Each number is 500 + 40 x the weight over its row's rms, rounded and kept within 0 to 999. Layers, rows and columns count from 0. Numbers have three digits each. The size before them is the row's rms in percent of the matrix's.

# layer 6 MLP down (transposed), 512x256, rms 0.0669, rows 497-500, columns 0-255
102:481483488517430506528471488448537506536420466526466514465531452547537471488487484512534434479489462510523540460434414507528452452536557561466552515493467529496553485484541528535542478584537455506575565496495461532498538407554477466508500475516600473535509491464556452508465457535428495463503426451500485479512548511536545503367461472501446484478538522481545499499531530539511473527487542511481507548460562546471479550454555498604560499481490429533550558503490419511480499494449448503500481438479535450483519447511503475524543478500564469521487474465566523501499579533483502523499465477543505413494496485439496422486460472483426457481521463556565578482501561516467593529468487475488495488383523445507508537531500463451553557443478532474510497562513520549467461544539529
102:512500510484443493543533489494507537545461500528542504506514532513453481580475509497460471436451499537494529535479463481525498488467492421429512471528514509546528467468538539485521508562501475510471432501551482488482476461472494503396496560458514557420411505420500457523577594478525579574509497500429541511488522491482509422508472497549485391538505517426521511535498539540494598522439512507501513494456500554467505563459472497542495503502516467471500543499502465461496457483412549542486501509540514546501520427542508507524454528452495478471462488493550532408514479457516506573498491499505453528543500555538567513451489490507501470429543520553514347515543450505458501516395468433568551430529455462519523484441510503531508546429498520463486609500543473525496501531566531
106:525583562536530561513451525460504523474463555474498502493549480454517508514516516528518548476522509547441425529491492488438499423484514528536498459517424494532554534558445468491521525468461492584437524499511545499456540424532570534530431544494541521497535531475575531569519498489527520541507521486463448512515471489485519472599524572599516471567504471445414476443473487527503467518571457540425558486563475526482506556581497571519471471526514525525578432481464526526509506546448438554415533470615510563513448513489518542473504517456504459501500467547488531452502473437508491478501449468487457506513523484459549508479488493501549536522499444536445525460503489506491447449579503427532451526463565546507530453520563433492548523459431571476439515544476491474503479530539520
098:530533544466493526469563482498520568436499512498481436405452524475507524471508494439597518545489485458571415511437546504542538554555493574523506451509456537574497542465490544500485497550576487479539481521520557551443490478537546525479515506542518515429465477468496507458505471432580496553545477556474518461537503455451510560546458519495505469519491514455530480529498466548529542519572545355505514487556553510470449549461449549454519484523528464417526480445513517550565571557531481501553406546572559501529488544436457545518471456511466443483443528448506520485557536571470530483491459431476424490502503435519407530495480527471513499482517566495456551465464419505490519519508477527473470506497490461478498504527567489466511467480416480553475476480482490506498500481471518
# layer 6 MLP gate, 512x256, rms 0.0685, rows 498-501, columns 0-255
105:475529588586465564479514533490511499513473475494494512490526561537533437548440508588463553484583466480576549460447491554472536490465505490549497533475473523519541501559461402459492519466471541480487552516501610455470530448534454519510504506474470451435486478500467460497559511507480498508552500445533576526517473555466524503524457548476542432506460525497509512533510491524479467458534495518525519496445502569504484565626483455561530413433495461473448452466512486521521467506485477498490436470547502463485467554583512489525492429554559456522521527435459497512512463494514545523509536529450441526583497487457481556548508491510531488527581539433500523500561599503500500511525486501454485506423527459422500504475489522472460572548557486502454506524483459527561551526463616
103:405488553470479520461505505509505498569468514521514454603481518403477445525516533565503460492567489517556518500518493503478467491527577476518530516481521535524421452463515458569582457507513507460480598549618516475551500466536526512448429509514508485466463506483449492542541501491550465495495410463486491501558458532532507527486480574552524446504537471519450494529489554513475571514512492530452506467465553528471545532552580503508393482509487444491470497413517429489542493532436479486426487532563491515472492527483529493521549482476552472530479541499467515556459422455526501505505515500533445489496489525494445494501497562479466435562547442560471390492490470471480426476459380517504497492484484508425491530496496573412510526455466532487518430519468527511557512454525509
097:417486493480536546477527602497508473543473486498491423516492466523527544457520475487504482501507488495437602477490490496503515486483529593498540462523558523532474550512446519468485456482524491514547578550504439500522517534507528450497484543493458566559426477523484476535484482498422513541491588476479541527478508483482447506476544501457512557512464529593447501533513492480470558528452538559503474550464457550509522505512514590468526461505508554559484490541517568531559504444537405566471517496500499548527506495511446472604483454534517446483602559457556457527507542497417501484471490471516440505504508488543490431478546467482436556478486419440516446430503379505492495482555498487446466575526468502487513558473475467575512548524565542476553538504527510589517534474542539
094:476547524521502420491527485491464502494483562572520502487536418515455548494479516508439466575502537537447671547462511525393466541450522471555446554563492516489516514518576502548476556515580493471490492437515546483494513516492498556542527520497487548471449482526494449602478484537475465459460496528486455511479471507486454497435473500497544470512486510494420446506512505472484459561481508539464461438503502423520504542456530532538546486485431531464506497485594492528565450509451481515473524533526493439492439497469514528545513535464528460477474545441493475434549468515554479440505504528562461528469406456483479488441490431472418522417547470475455497477536531486522436454573491570504507484553490473512425504464470467471537461492463545510503480521466474449561450476500416
# layer 6 MLP up, 512x256, rms 0.0721, rows 498-500, columns 0-255
102:541466528519493547526497492509447515500458573505563485442568418478556513510515489498571550508575505513523532480491468509563472506537419517559503537529523527505510528563551522468500490437494500446569559538552485491572551460472465471564500431538522479516581516496509497453422463514486552483541548549438488533491486516441518540536483517532489539485509506557510572465477460532529501535547567449502532464497505514564509475539435548520587497510517500424449534505434508480485554564493591447558512500552554526508522512472539545482438457524429443469512432553453470575507484497444434435514496504517540555508517472509521445478523456544484474475531494550605540471437492508459482463585517536543506523471544502491493487497482405547508438544577482509562421461480494452513487550458472
107:516500573533519454461506433465489476561557543498507540517510415528497488476551464436502461484507514448471514522557478469536470515492444482507523519528537424472519444449487504451542510482518506537526425538445479549540576594495470495505395507538470458484464441506551557459486455444495515445533559514555399466468520506478448503377578481492498512480577494515595492517502534517513520546498478547535429482511490421543517499472454493451480470489502467531514452572536544547504526475532502542466450484438563525489515540481456516551580603487533524560490509516499552448522584519498499494478473488511506570454498495475496472532505544472455534499493541543488512471475464533601437498582554480489511505505502553572511475579469520547479487564443415508483488520483554507471479522524444
109:506489419534474527576509415470501537517541461483480474566524467511523474540491476471433523503497509559502501526488462455498537489446496526480533533471502514514484477518467529500513502527498514493439568551526502536435468580487479454504525449577517565529463470506552497515485463500506494485509483550514459473543495511443463459531503437500527559466523525473494507490527486507472439561483547488542467529455429492589495466458514557584473576545598531482500483527477577525540547459483530480474485449498462543585499382452469484481488511501451443499518460496594495456469517508467534587536492442533497495614500469514483466481545534494448483491441519467558586454509452412489516518521537524400396495508476539523573550482505449551433489524510438557517493486578484515468607473517501